Part of a small language model's weights.
Size: 12 layers, width 896, 14 heads of 64, MLP 3584 squared ReLU.
Architecture: no biases in attention or MLP, untied embeddings.
Training: a variant of Muon for these matrices, 7897 steps.
Each number is 128 + 24 x the weight over its row's rms, rounded and kept within 0 to 255. Layers, rows and columns count from 0. Numbers have three digits each. The size before them is the row's rms in percent of the matrix's.

# layer 8 attention query, 896x896, rms 0.0512, rows 271-319, columns 224-335
113:154151113145078139125159116171118141119147170118119137145086141126089109090118152158186124114096097173138187115109120122140144119097093116091141151129092117088120128142144111114139125148105112174145141128141138114092147118132146122131101126157127146130123098123118122117148105157105123081154131075113152112128135089149153139121133137128
110:165120146114089144130119129143150131139127120077116137112097154146106127134170104105149114099130143135135085088127155132139116114114125160147150126137110128142155127167127137123131151133121124134107126149127146162140128173131131117170122120115109126166143117138147154152135151096142142126183088125164134134140126142123110128170131122119
101:136159102108132127148139135140086176134156092170135098170143138175134089124103094157111114127112138175122123145173129133165173162114117127159146060121205142128135076120095123108108122144134139131091145118122159145114149158109106150139150132118113129129147142115110148140138129144136148117140117118101156110157165132140143117093140152169
105:128145052087116126106163127122121130139115124123117141132147111161129132127106110115116168129112168138080167121122123119154115173114138128132136178117117139131159129109089116148159108116102157139113131107115099105154115073101082116166120096126141140106139181112140134132161119083105131163110114185151115136116120133110099125128109177084
113:114135138112155104138147105107106098150146115108094129120102130147190100133172146138181110130122156152128156139051106113115134103142117113102163103147147131115151133140151088126116159069148111146150139130132123129102108124133130133116137100099130092099121148140121144083095101101105117107123106151156087128093111172171157143111133142112
111:115163146149087131131122101109105115146113149128095119147103142172082114120143200103106156142166111131136098094082134094134129142100100170129099096115137180068140144086121076116101135160129110129118120085137119114110142148191122162116097149144101129141114083155125149102124113118139141148139103139133098153169155171162102122126124119117
115:137166135124147136112125122141090118136145128111090200117116169149136155130126147162131132105188151065136134146134106106109125159144173142068140097078169098107140107136161099122133113078129132131135129120128115124097134086135102110113123139135136158139105163181152130079104115122151160139088121131121123122121116166121137148087130125122
112:107106132134095127152059159126170153148143101082121149110104118103119123131117132124152158127120147145109102122098144056141120131099141151152135109122128134102093115134128120163115133137100096125109146148138099111168113142148156147139112127134103110107121109163143109116103123110120127113155158103171146121140092159085154129110137125140
106:132103145159135154088176114123116141144126187108122168133139131138094112120152076125132166115143143082139138118148075149140168118131123147127118100173100132161126103141114144113104128072148147132137164137103139117100134146125114098116133124122119095154160160122141108145136146123124114106082136144098167123172156135140142096115120090172
088:120091146146137110130154102083108126123097124149139139144127149162130127143129154081124114113115094125145158114127114122141104124147109100124122135105146083125148156131119106088164061114126135134120143195082101115137130154157157182148096111118104118185114107108154125138105181160101136133147128163113155143170090115148144146117163188099
088:088099148101182110146076088185127092154082167100129085129112149080086106157096150127120115130128141120098114102096093102118070109126104113137134101135148123135134093060115158116122118089124187123143155070100099143085155137151082155105149107133086148172123118109139110151135127114131147059119129146093136123144133118157132132116102115137
089:156113109158121133191157139123160148135094122133125142107144102138121105105164095111133098133147190097116155139141138144132130126141105110131091133117146145122152143134108114087101105123128129139155140126103146142160143139147111123116121123148083137117143089096078122134139138200140114167177101129117127100128087088127127138115141127125
088:078137164132160133132089103083131113177131115116124072104152115163192114123105124103152100177136126128142122138141129099081170094127142152139160124111159142121122117080129128076154102161077144089136129106143123145150127077163095131136105151140125124112108107137123137082109100114119093149133139121135126141155109151140146140181137179116
091:103094135102110123153147188129164141160123120087126151141140163092149129126101146131117126137096154169143115161160179122134123129163147130127110152125159157135112119122146153147162111127082149078093132105145188119126159143146134114100097117142155098159124154136127108115070123162121151118118098135133188152095109159118169135155137102116
088:099124123135169136106097168107104174148158149081085145126188117104096106170061150120117139130158135160113135091128105150165124193152122067166118143125158108142126118097115151147130120099095165114109107115133100115114132124105125106128115117193120110159132120138122166137101079147116102146126143124149151123137122140126131154139115155086
096:141161117098109110103129140155152124136102128107140118119152143116121136132110146142151152162138130136093084113118140124112119062104192148153095084105145098076153169104168142189141163130084136127104131073177118138103120156099134118111136114156088167140162166115139120127080101123088103109192146138123146103080123097114110114130123115143
088:161114108099138121150140122103147114102120117075121180106161151129112123108090124093153137123076172098165107116137112150151137097142088105149141148132125141093144120164137125123108108140138146136111161155090082148101149131137124136189122117137091173119136130154118117097107169127151134100145141110112139106106138149125131129131119081111
085:133131127132162125123148148106122122113102151113151161158125142171125131151169122125114130143153127133116138094138111137134066165132143148114126135135152147203129132139139123134170123154110129129174137138083106121101133126170134150133149182110097101128152130153128122138145121126142142107090149118098163129131119087113162099119061132089
099:101133135104117107137176136156155107147146152125103166133175135142136167123083111125134177092135128144120094116162109159134141105128120151199130167108127139139111115114144138124099126140125154079129133109175147124122117131142195112149087091121114148125155127136094131139118179122115181144116093129156096110128106135117114172153174122121
099:132096159164150140124156149081124132105145152134125112157113074151151091107103125120146154118125133156190129178144140123086099146088111124130089138127091130105131078139135097112121128151155092155107143170112132146133129159092158126094121144125139173123112129140108178123138119148138147119130135125097084126110107104161111129117116138122
089:149070153076110122118086120095163149102085130063162123161123094115153082121144114119135154147155141107150115134163132116121147123104147135090119151177105140117120131148091128147131123079100136083139151076098145117142137142160108138065158166145176084128157142090132140131095159130146133094132114130122131141095159101135078138106108152152
098:153091123122171119128142152116133125148149129164083148125118133184135107141145122094127120093140152165096161114099155148146143112134174117107135116102150139134095123134102105140126095135160074128104131109106121161093159153142124113117120147100144148150149136135154125122162102117176156124152118163156129139105166121125089125114118119156
104:124140120145153114131145130133160121052106125139134124129105126139121064128144127144148118112151113144092139151130116090108128191145109102105154117149111142130123128115093069132109091142119090136116065140107137169164133108134127189151119151144144148120103097090133118127119128146148134153115131093097136096075134109139122116151112122169
102:116115104139160117110106136137151163105168107137098153127161140075088135109133160119130143140137105120087141146129137141147185130160163113096142150139146091142078147127123158152141137129154157115125112119159166106127119130114123144168098136134141100116112147120137096151121155132107124138118149096154137127166159153085125109154127138116
105:151137165094133140117153177100174136117138133111150091141111123126119141116074064157092156114149149117105107122155136113120125131135129118093149132136117110143114128166142128140134151115101133131114088134083147149128139163129132112095154160111083092149154162125132149148146169134140148106123094123129133131102168093155112119152125140145
110:157163126112144145087153143104150124140122114114113130060129120120127142166074147131120092147126160107101164127114158156074103136068144144138136127132130126152145121146155131110144114137147138137158134130122151100136167107138109156117158147175143134098138106138080123138113184146116122099081163133109122120080162134133152126095118145107
104:122111128120130103152117118126110115122127088144142101135111127103111109101145098125133099166146149113122139160083154154130163105140131099135113107137160140134100127153146101129130193122163120128105109119097131142149112094129161157140133155128141107116123150125146134182140092121121110104162141119117106127166080113100130139097124160078
109:077119104081135092109132126111126145080116056128163137094077118155110125093091127079155125141139131124126175110149123141135135149164077152163137148128171126136181116137118184109139139097131105136124109141169133084145131109116141157126160103168119128120148136143144095092128139144116134140132144104144112146113155126110112152122085128136
110:115162072146123124160096105158147090154118152136165150107120120173088133102088132144116144178084149122111124140066117147131097119108158115154131102161127165149144131111140140135144127181157100103159080146125123126172143158124119129088117142130128166103140117162123114135125190077134116120116155109117092114108171124128148134192110109129
109:100129123125151139139131119100129163133148127139099114122189137145107117137146120124119122165145149076116137123148138084148097117128140149136140099138139131110096120087074117170173092153170103100133104151133124172132144155138127120131163126132125123119167131110159148171119079121142141134152149130113140144162115120120182122143139111134
117:101124111131094128119130133094117118118163099109130152111133106104138109103092111108141127098129126101117130128146116171124128083109122126114128108124110139090115179161133154155130119133083158111102146102105124141164134112122135137083083124144109119171147127116168122099084096141133112146138093126143122157093125150143129127133128129100
110:147148169162117140168155147130105132163126139141124136104094140128141109138111098127099150144109152152155132136157123128120146113091153117139130133147135158120169162084101181120135146170132104105119163103141137126077117140179152114149134149128131185113086110106128175137135126143154161143099118115128146155095112102150164148126118141168
104:074092175106106116112140154119115118114149150107161094146147154099145085156121190134144173155139128093130114121106124151137114145150157138135150110104118180137139143106117124136129110128142109165139150131136141074138082101127164125118168083148109101136164110153116130182121118138164131146118108125176172123129123156176167161099135139121
114:118059102106135118123173119135097167162115139152161168127118162127104152084161127153137123101077097143080150147110103160123115121140180105142112124123132106131166152134138110146093136143117136150099088140123107086098118127162142177191099164141118131152158105108144136097102107137124115125098123140122140098156111122060128146125136092150
118:122109130124153113146099157137121093131121085144149176148071106132129121112142127130126157192100122089168120159108161148110116100108088154150139107098131127166093135165169106135114099091166151154100187102118132142168118132114093139121137152101080127071109107157105173140139114110121134109103141081094134098105138083094165150150139101117
113:124132119121117121156145138159065162110103086155135126159140155156121066132129124130110098138136121115106166097159135156128154134146126154132170156124100138164139130155143117148092167107130110149157130140144128085111118117124169127115129139095146150105121135112144104115110107093159129090135113100117143123078136185167108121161137118146
111:114102091131135098135099145122155113126137151133129147139129113111131090130123123121118117161161126137146131104204135173104135127120108128131119124133131141124119100130145104119149097120150112079132160125120120146134107160140117175107105129115095114121094151123099132160141125129142132102138130132138128118112126111147128090124140131146
115:090116150156126134157152161105103154118114140133110151161171121133120141130113123136090128134118103149139165136124075103103095079154114164168149153145150130128112162117099095108140137095094128060108164121127085141130157099103055110125117109164157134154177142129122101125122119132115105142143094142120178147093136171124133159158150160151
109:121118179149133095116122112118165143126143120074130124093135115139143131143140082173151121165134153131105101134140102086133137151124109140140147185121117146137155120121081139076135125114111163102129127147105104125111124143122116114113150137110126122110108150127145132125118118112134165146133126143094143128138083122076110185106086176136
111:180140155112123128100161116133138086162168124134160101106124103148107082122162156133137131102114127126120103158130117123138133139109083108113110125175126161140113146130116128132112113137119137110134131143103098145128106136152110115140117116102168129142115156072158136145084137132133132169119125076101125117144121088115114092099121099152
108:184125135090111116135145089099148106138166138105123139122137163155137170084151131122132116140111169092112101124113137169141110169057122122158146174127155150116101155132108128162111126136168165115082162092111090115125135122164141127106133097135119122151146168100115088124097133138184135123127138140151129149102139126153131109129121107121
109:068117111157111149114134091158096116133149084129141147146147100129092093142139093131091084103128106161104163125118149157162090133120138123119130112151090118153162161097114117102110103109138089074157108108105115128106126156142100135091138151166107119129148107152102126161149115101164107048137147110123149097131144122149141146098116135119
113:149084137159127134153141141164117118119151133132155130125156104140099101135113090120135143145120121122110129096109113156103146107095146154089151114150160135086136145131092146068086137100108142123157120145107119141126164145141151142111122154119117101110128142170152115129113147150145157122116128135123128129100181082157156112132102098117
112:157101145129113179114097106117092128093071152092164132111121122112130131123216126145117149145105127096127163169143129148122131098149126121107141187133089071108132143136136110128174123120122159166115098152153159124131117142152092089124120100165161156140129164132154069153104146095156100097099167103118106117121130144092107132118155128129
119:130154126117150151132108129160140103161106128131127104111104106141113109145096164122169119113134143134141125112139158165155150122107146173138137135101099093125137124114120142092154154120150121115111108120120104173109106142134111111112090149155098121083153135094146077129143114131109116117111103098153095148063137127143112126124120104105
116:102092144150115120139117161130182113127106133092197101089123118122223148135144114104108134125141102145110127135162138117126109114101127178118110100139107115089134119136131126133118130157124087135142108098137144137089123100152145140121124113107098101111117148133111163118109071126158118160112086110116125088106130086125117128104113115122
107:130107162085145143137151138149201135126126123175172136127168143115160154062125135106152101147082171158142143111167134167126162156129131146117128146097134136128135148143112141124107142127106153147121082132167136162163122133099121161097151131144131093164126124096136126099119119154128151133104120121128120146129110151083115126120120151126
107:123106169121140118121148131150122079133125125084106118111119162125149144110095128093148109163177122113108113150112129142092143112136146159092117136163136165142136131133123114108106126093143123152168125129140121152152107124105113141108143142108117133118138095124104120093133115134137084104107124083135116107143141164119121121129089134106
111:124176125127122110144133120114144146113159153123161149138127131120126167147131151121123127109107081121109135103164082126147144134145112128091106098140179155140114135142128098148118115146134151132156169146113158171114134173122161107125128119117126102120121123097119147139094144125174204142099113102166147127138128090081163108140103119143
# layer 8 attention key, 896x896, rms 0.0512, rows 271-319, columns 224-335
113:121100125149087174125161087165159140085112170101137153107132119126143111116185138130142153150134089137093195128139130095119125156107091145126170143140080123120143164150170102100133092118139115134136105135191163174098114119117136127111103116110126083147114152087136118132150100118156120134109127135120165145085111107122161114123120122142
115:154130183127076132096134098137068097110127152118114151146101125088088125136148102102131150060136109147150087104113125085179119093122114141132154179162101134079134106122130142159136138140125117133136145125134145135173068149127088069153174146098139135156176167082166138126115141143140143114165098145132171137143155158129116155110130148116
106:102120121097112125138171166092140170151123122127123094159129114105112089170121141106058120108115117171108140115171109128146172090132094153166124133133150170104171090102112113126125118131136132089080170057115129136115145188155091134110147116133101131151154078114187150142131174080103129102114114109132165106160114103138131096125138116110
111:153128123131165150080151151165168153137121118106126126130162112108128184140137141155121136180132115136104132175083099113124124142129124144160157190106108112132190137067110124121085130138186128168106116160156101136115101143139134135141137124144119129127131192109108110206096131115067152135110146148146095154139123083154143066151106142118
109:120113157115096120136139161136095139149144118120096133117106168078139128096135133101150139147136125179147095102138136111088134116125097130117130152114102104097109074173149118136139173166123095151136145099155096120102149148143158138125115067095145122122126147146160163087121120137117123147112156108105101120059132137118160163085134175102
115:152171107125104124115090084117130085151086146119102122111135109123121163065154210111093136106131115115147137082113103137117107129122092110197138147141138099064083131118153129135123168110113143122122121080153142103098111105143133157101122152165105159160122084162185124122142129142120130097118101140127084124143156194111095169097137153145
115:158142086127142112124149153129155098133134083103109132158124140181093142120103147145158147152160149088143110134052139136110124119106169152099133109097153081120146070109154124138149146153110125087132138125130163132116154138131119129155114148129116151143130133164119090100131139126088149116145147191101147112108116137076149122096128120109
116:121159136138072114155073119131174144162113139130143162063119147140180096142104159143117136105095154109111108151135122087175153128115143160171142185121140152121141136112110154173111118112153128142108129153141113118203115090132110122121084145152128107132101129144109159108109133132103115125154100140138137136099089150118148173106134127156
114:167098156151127133126152127076129142127125109132162175153147147159097125100148135150149159118154107096117161106148108112164150097111129111124136139133152141129134114116126109124101171112135169104094130159087137135117166147115148125133123113114144092107185130148122087124154128092121112070103138127124137112201115133144123113122113091146
085:139107172102094110140150138086174126114130127089139114153125141118086133116146108128157138138080101070046113149157122137107153120133153130122124142131139135138102099094146092134115117123168154126124128137145134130136103091081138105123139129122157142102140160144118105142150055113150179145167147112122119150090136136150101133105075166111
085:109100106153092152128142140142134112135148110153111113118144119108116192158172094064154120099146095113100108163121118156161110095148136156140138084112119128100131151127140108177134193152085136113084107122151158112121136130101130139139060148118135114092108113137168105114148109139131111160098200136174119105114184136125126124107121124131
084:125148114159142155160143164146108148127135138111059079139097139109145135093088155128133138115111103148089125079148169111145139140129185123132124165116100134131118135096155149159124161138128148115094125139144088084108148144136156163174147141068118136142173107127124103155100140147122170099115114135148134116148148142172107149136153196108
094:140134141114128102135176149121133138113115117095095126116167125157148085168125132132132139162134087129136100157122144142126107125147144114148114134139162153133147162102106145146173095164146122154138141151074091140160171148133140125157134086142092159145147112096156121115128164120142122114094123175142154128141132114140155166159114136116
089:153072133165146102124091118130079129152109108154130122128116099132138124121076129110125078143136106120119170123068149108153117115106127135145123148137126124122117132133105061123172116132110136138159147131152079102126103118158149191142102189168106153135168062138098104124157120130121121106146123151134140150130141111128122128100087183122
096:155144138137120138125120111078123128133106099173188135111102107124164148098123129150155150137079171155141114119112143123072119146129132133112150111148132072119134174121140099119129142126149176151136088165133172121138129097107076131082104179114159138070161174149109165168155077138143104111121137098117120133129113103157099091105134103110
099:119156097090159129127151126110110114133126121110147108094135141144122148141111116119117103095101132158109119114127105147108176070141154135154134084071110093160091160158143140119113132126149129144096117150144127113122153139113132124117077177127149147148153129114150137152136105108127107126120174098130137139098113132102089120127095142124
100:128154153136086151134119103119104101196098145129145065164083123142126143126139116106078146130143122145135126115092108109119166115132151135089149121123125134116120104138109133117138087114132153129116092150107089130104120178119088106081093130132121127138134139077131126126167115159087132165115124163144100141110146134162145154161118116152
094:120153146127131084087126111115107126090134120117157091116155156137114149140059123140155176139167151136131121127171105158125102136100124143118139149140124166126136110145087121121127101169106085127143123086162137122155132126108131122170123115154115137142141129114087137168105125185161124145146140116149141092123158150139108129110147067161
102:128167130129142146111110124093138114114095162132151111169052144107111148093115143096104117097154183163158129163109111146133183118125164093064093135078158092140119198133146133089124124120102157164150068110117167175153095139097108130143105139150125130124105103149116123113114090095121120120133137125111125117132148136118108107133141129169
104:135100159118103140140140137094066111150115163159093127089191111106125123130146128120122122151117150141123137114105136163179181121155164108137155144086134136162154136122122113111107123123147092103110130111152123142124116101124085112092160124139115127124138124098139119123139154101129119096135146123121116176107110136134138123093140118129
095:125128127132097132119124125125108117138134117129106190115101106073124095132147107175122111125144144171151160123176112108169135105125120117147152112125120064149113148133165168148115147145141154138112152088152124111149110115188109114119143099128169162174124109157118166142162132124127160105096140117097126123117121160096191107097105098122
103:143132088116114087136119125182135101127135098128109133127133116126139109093143154128114141131119119112108157152133110150139096148123136114112120161128115140106144130113126127113118110127144117156128110131116126123158152162192161114172125163126127113118126192100149132135123178135108130154122133103138099141078176126181144119123111109142
112:099102152107128126127156155138132127116107128139113158167099088111127121162134132123099162149151173156132134128156099107142121124144112098079119169122091133126155173097133150108130139084068132127119127095109131160099125140174120141085172119144126090114115139094130132158100137163133121161132126083130087112123115085117103110110097137172
107:173108122127201147131124162127106119134153140149125099115096092094155125134123155120129141148162151160114147143146100108141153131100168131144129141145113116166068119170143106120116143132142102135094140151125079106115081156144110103144149198102116111139106138123183108147104093096132064132167151114099128136106131125102114112110150146140
115:099169129136127141158117128099137099126149100117090120155127172131116105143134131136146112101149103126115161114136146124166111114156112125096149132154105166139122142138165105130131116059139142100149148107080108136104081148160121114136096067127139120167117113106125110150103168131131130150099109125163117113096089087170109101169129143129
114:145125153096125162112139130143146166141133173114151105093162116162113125169136109130137089080108117112104096088120191152138150113097113187131158098095125148110152151128146151183161098153103127129118144120142129126133105142161121151103093123117147198112085171172148121158186133173113141151056140128133114150130090133168105098110122114104
115:133157118162148141112131140122110151155093119102111137120123133065092102120160133118099095151143142167120130099099166169153149120131116130106120108147108175097096146085149095149130180097131144104127086120152118114110093117118102138115153095106164106139096116105184122142140081126112171126114095137098083107128111150118094145121161151088
116:132110101071142104112094082131116177126141102119131106111109130140133127113100136112160110111136150163120147144133135164118101137114138160111093149120125102161187102110099150135117129161139104183137090096175143134134108116118087128131136100129159097114144124145116142076121115164125136145140135102101109114115168114150099152116102133107
114:108112104127146115084136136123158084140163132163149129106096172194149117122143088115119135143111189129099129137122136161158102132165156116157156121137135105145168133086140160134189148141137130145092099144114089148124126096121123133125143107103115135121121147141151111142110121153094123122119126097112116182141127136095117137141101136131
111:092130146132153152104132077087136134163162125144117106118150117156136109128119132093110139146106157155088131113146143129115108141137106162158161122139103114124099143128115171153140120100130153107129132113144138140132124147128132132138095114139111130121108152093099118130071086150128123121146110113155149175106132120133122137152116107110
117:082087133177104099177117133093142119181138103107121123165134108099146183095098138094113125137110148112137155144124149162103133119145139117129102110082115115115119124154109114150110151087103160157115155146097116109150122092151138115144110115135104158141156114123160108141135109097117094147123105106144140144107165093148104130113125131120
114:172148141159145122109102145137086160122122138134164089137079150159139129121148111122123173119144119141157099128178157123149121081119113161095111107148140177151124109096089167108140111169145113106133104116140144119116114119139100130129098118119175120126101127109127137124191144132150123121081107131081196165127137134141146150126125125135
111:136108175158120135148112166119120134112126120125122130121172143126140120157113138146168188170129137102106117100150129099149126147151095111169136111100113110129172133059127102126088138094144112144129183121091137125132147113148140128060155091151126103168148158140113136173149152119135128130123124108128145142130129164129129121127161131118
116:102087172095134138119124137101154171142151143143112128122136188135092183130169134127187146119097100132149109121125144123153151117152101129131136126159124106120167148097132163162142147153124119076096163123142123142102081139089158175148110147129133103131120130113162162093110154163126123119107106136131172090148092119117130141154127095162
119:103151156137136135147121137184142140126118101157127144128097045146188119119132149144176139158095102063126093109110118156116105126091139142130117119150155142123124075141141118121116092075157118112136131129145122133087157116119107112110157148146131166100113149156085171142138103090119139123079114120081123117094137142124156125136144127128
116:145126152122141126122131135169102158093085120125146097145129182180114111159130134120138158127111153127106104093087165144095129142165112183142157137092134144137158138186113192112131146145099132158134126122142111105110097145191115084080114130126128121104115161113164146109093134094153152115150114115122148167132128149106134143142150142143
116:134114158146104136108096115171114150120072137124146141161125141155123173153111120123140134147139127087145090140098084129112091110152134147112129082178145072092113139142124132106118127155116144125117132135142147169168157107128149133141167116145095124105133109114112117107125131079118135098121112127153104109126147126121139097149147130148
119:100118097111098144135107158126103154099147123165092146144114153121136148152095096142092108128104137127120135167136117120121088129177119130138127139101145103120109165105142136125098147151131121105121136137189155150107135096144117135153124123094130103146157132144121100108110135116095154116087127113135138132114142089127139108160134189150
114:121116154110136109108112165166111152145163112051136094110129143135120179147112123130164107142128096117115107127122131108141142149183110167139155183098088167115132127147087128113150143154124156137108099143055129140153099103137125123140121123149103127142150131114103139146061100153150095180134079198169158136106159175142145122132107141122
116:135115124165137140095126109128136099111136104167128133151106132138166098088140145130145127120138150128123091141127164146103111124129158121066122129127111150151134085178101110159126091176118117125143099070135081161070140121052133094082129135093141134176139113119119156117133144110115108163117093137091101108082162132103130118066153126122
114:162139121114127135122166116090127132169165100161097145143114171116137149087121084140124147113122165074130112123124109117146121150117150108145181166114163137179117135135125109138106080205124127146080182099122139114150173152128135135130104126142149131114127163101151135082133157149198147090133073143166107131128134146182151111156150136111
117:100148149189124138115140133137056092093145113136111152112095066147147147123122125114122119128149131135159156135150170162131102100109162117134160099135112124110172149094130123102122112134129112058149145104132099153129112118086101140121107120117100126112169085145126148149131139131142138121100135148114194097138163156098170167119139148067
115:096085155171082120115112135137103103107148119133180175126148094170114129135158126119120097146104127143132171084137155117087148124130113125137136149155175179134086130124109120139096131141126145093149109120089113067121140092150158118120113135121130108144121146115105110090162100113110122091125141106139152124090132144178152149159119097080
118:158114141088119150134116142119113096096116162110105100095124157099098132135171150154121134130124118135153129171131111163122149044135166083183145141132130132103129120188109085116098097074156145171114098144178115115116153087101123130134091127112140130160098143131153123108093114124160091116127151113083111102094167145113123142128147116193
120:085147095108154149116123116144174103112128098132122127126108100084114154190143125143132131101135128128134111148116123104134137115131129115123149139146124119113142096172143152070137134113163108144162103113125113100109139133155131132131106129155133110120137109104161129118119159165119106128080138125153145161120138118123169080119127111126
120:135083107113142099110098150130139118171115128137170127133127122112130124140182118132093130114118151121090129132146118134114134120120126175102141143164139127117140100129128116110135102161108114113146114115091128113111096145139168149128110182143118100107159141138107110065098097118157091105117145112097130121121128076094128121122143154134
112:122116106111148145120122175169140132124126152126104146134116100133144098119098099169113099137085112129104117092130173133146129168131108135115123134140124096115097149151161132128136158135116135149137110139145104144174139149115125157100136148104092108179114107093135133128141141115110127108115108083114129095195115118110116133147121143155
113:134102116148135135177146156146107136132121148063137157140122132104112123092142089134127114135148094124113114104166127124113117146130135155128112152136166168146128116094149094119154131156115120173141138133090147106162116093147129129131125142130125121109102153150117157141131128101148144099103098124132101153145121126137126137074098136107
117:134125152120133164124135139151151162149126128102125128132090145113142139109125171133127123166143130190127142154165131124107127137170134142118103147104101130118116133092225126134085131082140118134162180168148127143141134113167090138129150107113097099145131126124111128134113093056155144135117131113144150093122120135099121087149137090156
# layer 8 attention value, 896x896, rms 0.0644, rows 256-269, columns 224-335
086:141113167139129126118117137157157173142138098142127152098127128083134128125112170130114148156139144154087095097123114144082108156137094105079138064143110127069130128131119149108130159093147131076104082115099112105137139134129124152137154131177144093122108110115127100091148175113083109194122103100114135107124115127086129130160156144109
090:075159180104130112111116122138125101118138121173134128157113145077131143125118147097116070119132092153124110158178120136119131164133114099097144180165122104098126142110136097093095094108147074122123071142113153117101109165114146121139156091146154097177165131128124131134113136141171145096138145198119082073146130093160110100153146172138
087:164077092140123150168187140137104119115100111158104122098148118098117147123173154095140142150102147134134162116081090125144151155146144089121124101141100099111118089112165117129129109135112101135129148119120102136112130091141114099153147152076100143167187104109124142090107133103112094143139111085148150170163126139165139104123110177141
087:130101123143147130126122125178088163106092125151120141088124146109106118142099124127146123131107124126105179106135123148127139146136122109109126128138103120145183104125123162101183129103155167147124137094158125105110183149091188087124153111112117131140122098111135122132152121092153097153132129128087111131117111133133135151152170092094
090:132148108089181117147123144125153103140143150154135149083132153120164162078107153155121118123122108144137133153125133121137126124137142167126155116116113115085153123151072139113153127143126096101087155145152136094133096158129106136132136121142160113139162085124143155116086080097128126104114099095143138129143130114098142126100131128101
092:146095137117131108156106120113124125114135118131099102122152112114082102137172121173177134142119119141136168063153125156129111141119146153143121142131152098150098098137148137118144154105126141126106123148110115147138119133122106130100114136112107141161155100158127153160116163088086109173158161092148151115111191070124159125159123196098
090:124096157125125146135117101101140116090112163139149134102171126112132139145125125157118130108107151141161112112111119122146133110121103105128118104130132117097167150126142112135084109125118112100112142109153130159123088121113119146038124143112137210124140152112115103169114112116111139146132130130116139097117135175173138148142107116113
085:122136133139153123141072145126096119132164140093104119151118151181144134155114111090181130114134102137061187122137112129118120150119132136119130128173136155113121150088135128108166179127134126122118122108142142157106120113127133128169104138113173160128168138136099120139124113125175113106099136138113112110116149108122101133154086137108
085:089139123145112121122113122137120130109154127128154146124125140194149140119121128126134111138146148157138135154121177093112155101143145165134120132107142160160173157155119153144123108115154139146191097160135135128098158096136073113150169146121166145141108135158111112100124145128114097159165138120129158119099133130138181129136076116160
089:126105122134089119125094131148125149119134116097096157141168131107109131128112112115114115129133106124113131148108123167133090119111138114187119118120073107159107105156125095094121151140127144115120155152154101083124137123124123179109106100106121116129142136117131125132090107125106155130127136108095096101150119124129107173163126124161
091:118221139137114099106130135131116095140151092130145104156123146123166127101097153173105171144104177162142125144148123100095140083126140118151092120140141112105133126114106098134141119157095142047153128136179136134111085100106141112119142138148143142111108154143122089149152121171140131106131140141146146117134099119134111192109117124126
088:120089116106155081157130126109116145151118159150139144138138155076152123145127127112144108143093149106067133099127143095146137160158119185182140146092077135157052124106120137126166127105103145079092129117163123124136169131087143147149162150129118115147128129098128149168146111164135147120119119166118107087128125127128064167092162143116
090:126136184111095126145093114097098118111120139102120105188137093103083116108115093134140082097119106090131106165115116139097146164152160116121105168105137149180090145148143111084087126149089116143115088111072119144105111167144145104099143121116148163128139157161133140110106144125147182150130125118106096132139137084158115120154156107129
092:108125114125106123153132072129115120127158099154131123138119114093162113151126144131119119120130134158136124129144176127159085139140151128106131093173144149151119149137167153172078086112137095174175127111132137161132066118091165090142087123093142108118109110134146134165111120154172156093127128151158125118121097082167109086110093161147
# layer 8 attention output (transposed), 896x896, rms 0.169, rows 256-268, columns 224-335
087:109141069116165135186153185112118145139130157135162097134141120177149117123139163142120130095066112152142125114118132113170149100125150169187155142139113086136140129108125140137156113171120115111137175125149106106125155119113096179163121138151118136138142176131146163161091140115138148079113159149178136167114121140126125107085118142107
087:155114108165125132102124108120118120157135107134092099105104121144093138107130086105132116087117113110108165104122155142074121150139142132138107101105123136166126149124121143144141150122138152089082127108116141105108158098119118131110130142064139159122113102166121116160146151147154161105127102095097151158128113147148120078119157193096
081:060162165106146144130120140158160110124127108155168118137139114157133115157127113132087121140105152156139070164169135108124123093116102143154107100119172130192154179129131166131088149128132112150148140144137173159143123141115098113159126145148133124095120117134132135136139118150116139138143144134168112104111149094100135123121131168150
084:121147103140133106134129124092117087143151110110140136110150108105115158140138119117115132118111165101108135131101187148124097160129157121104106084102104119148124104154148096127133114165140130116087088155115070137146112122161095162118116193113110139130125140143088112168139138129152127109117083169187148114133120136119114139107102163143
084:098099098139151139097100105151142179118109075149132137133136110140110098153123111140139132107137193110115144104111131141139143114114145105168118124106194141110118156111166140147131139093142160149184099112139133148111115125105150139139132115103103119094124136120132066151154155147121103123175119135185133155123154138167128145146101130146
086:116134177136118123096172096171100138098137130151117137139133098154157130128157108063062117150125123114142121133130095068169117123086077146108167094166147138103147137125120102112128141137102121131113186144131149147132133131150160132150119074150120111116133112149111167156142106146114132136129097141147113111138135124161106149098120086123
086:127140101154157169126110132113110111131146121121101137111095157152111128161142109117144116152121122124129133130094151135134146089152138148140157136123147147172146144093156148111110096165106095125136097153093064114110115106136124099189118086135129105164137108154142141109145135104123073111111121142168144161135113133128124114122193120137
083:100102160103110122128141134132096171103089123109142137111097124068116131117176157145093120127116108176136108154140128138131168110110063137140159144139131122139126094116083123136085101131157127131108147111096118122115115167130100112114145130141141134144135096134168163136102147151120151133126136113126159105127161104192161113125147085103
082:144154104116118153145127133106116165169139143120102158157143139158111145136135103137180141153148090122137114114127097140129086110137147098167136157151149144119063098105073139116110136089117137141102140125126165122132156149129199151126139096115137082069137090169144150110136085166144172149084100146136133119091168121127149159158131094148
086:129104151110158138093148148105111147114125136119108144100119145161131117129149142156112168168143136141164137173143146124096121187154137104111100154102160106130138152132124175128146138109137134161154083193126123143125145116126137111153118134112149127141136143137137136127154177127139144115128126144177113170164079107068103127097123156137
088:130080097102126160144140105117143159083129171111102122105136125147130146137106092127155154155184126127144114120127116167131122113140135133100182141118126126113131161115117118138091111111162130144152128123103130166136147101139139132101135096102087127099115105103125171086135121101157141122126130109111122096117124097102156137151148121157
084:134126144095108155115118155100154119150145091077104090118123123119108132160131128155122147115146061115155131120154082119090155139100117064096112156161106100110149145155128115141140108140194064160136141123106137115125088099130113117127107116096152129074101126123112116106142146116125141154148148135132127157155113084124168119105105110153
088:132134131169160135120119099093151062123091133167154162098141132150154152113146135133101148153134140125137134134193160089111106150085103145084078118143072116053149136138129128123142116128063143127107154116113170143095164105137137132186153142145099136155121099127131164134112109111173126087096103151097082110177098125112132127100129096160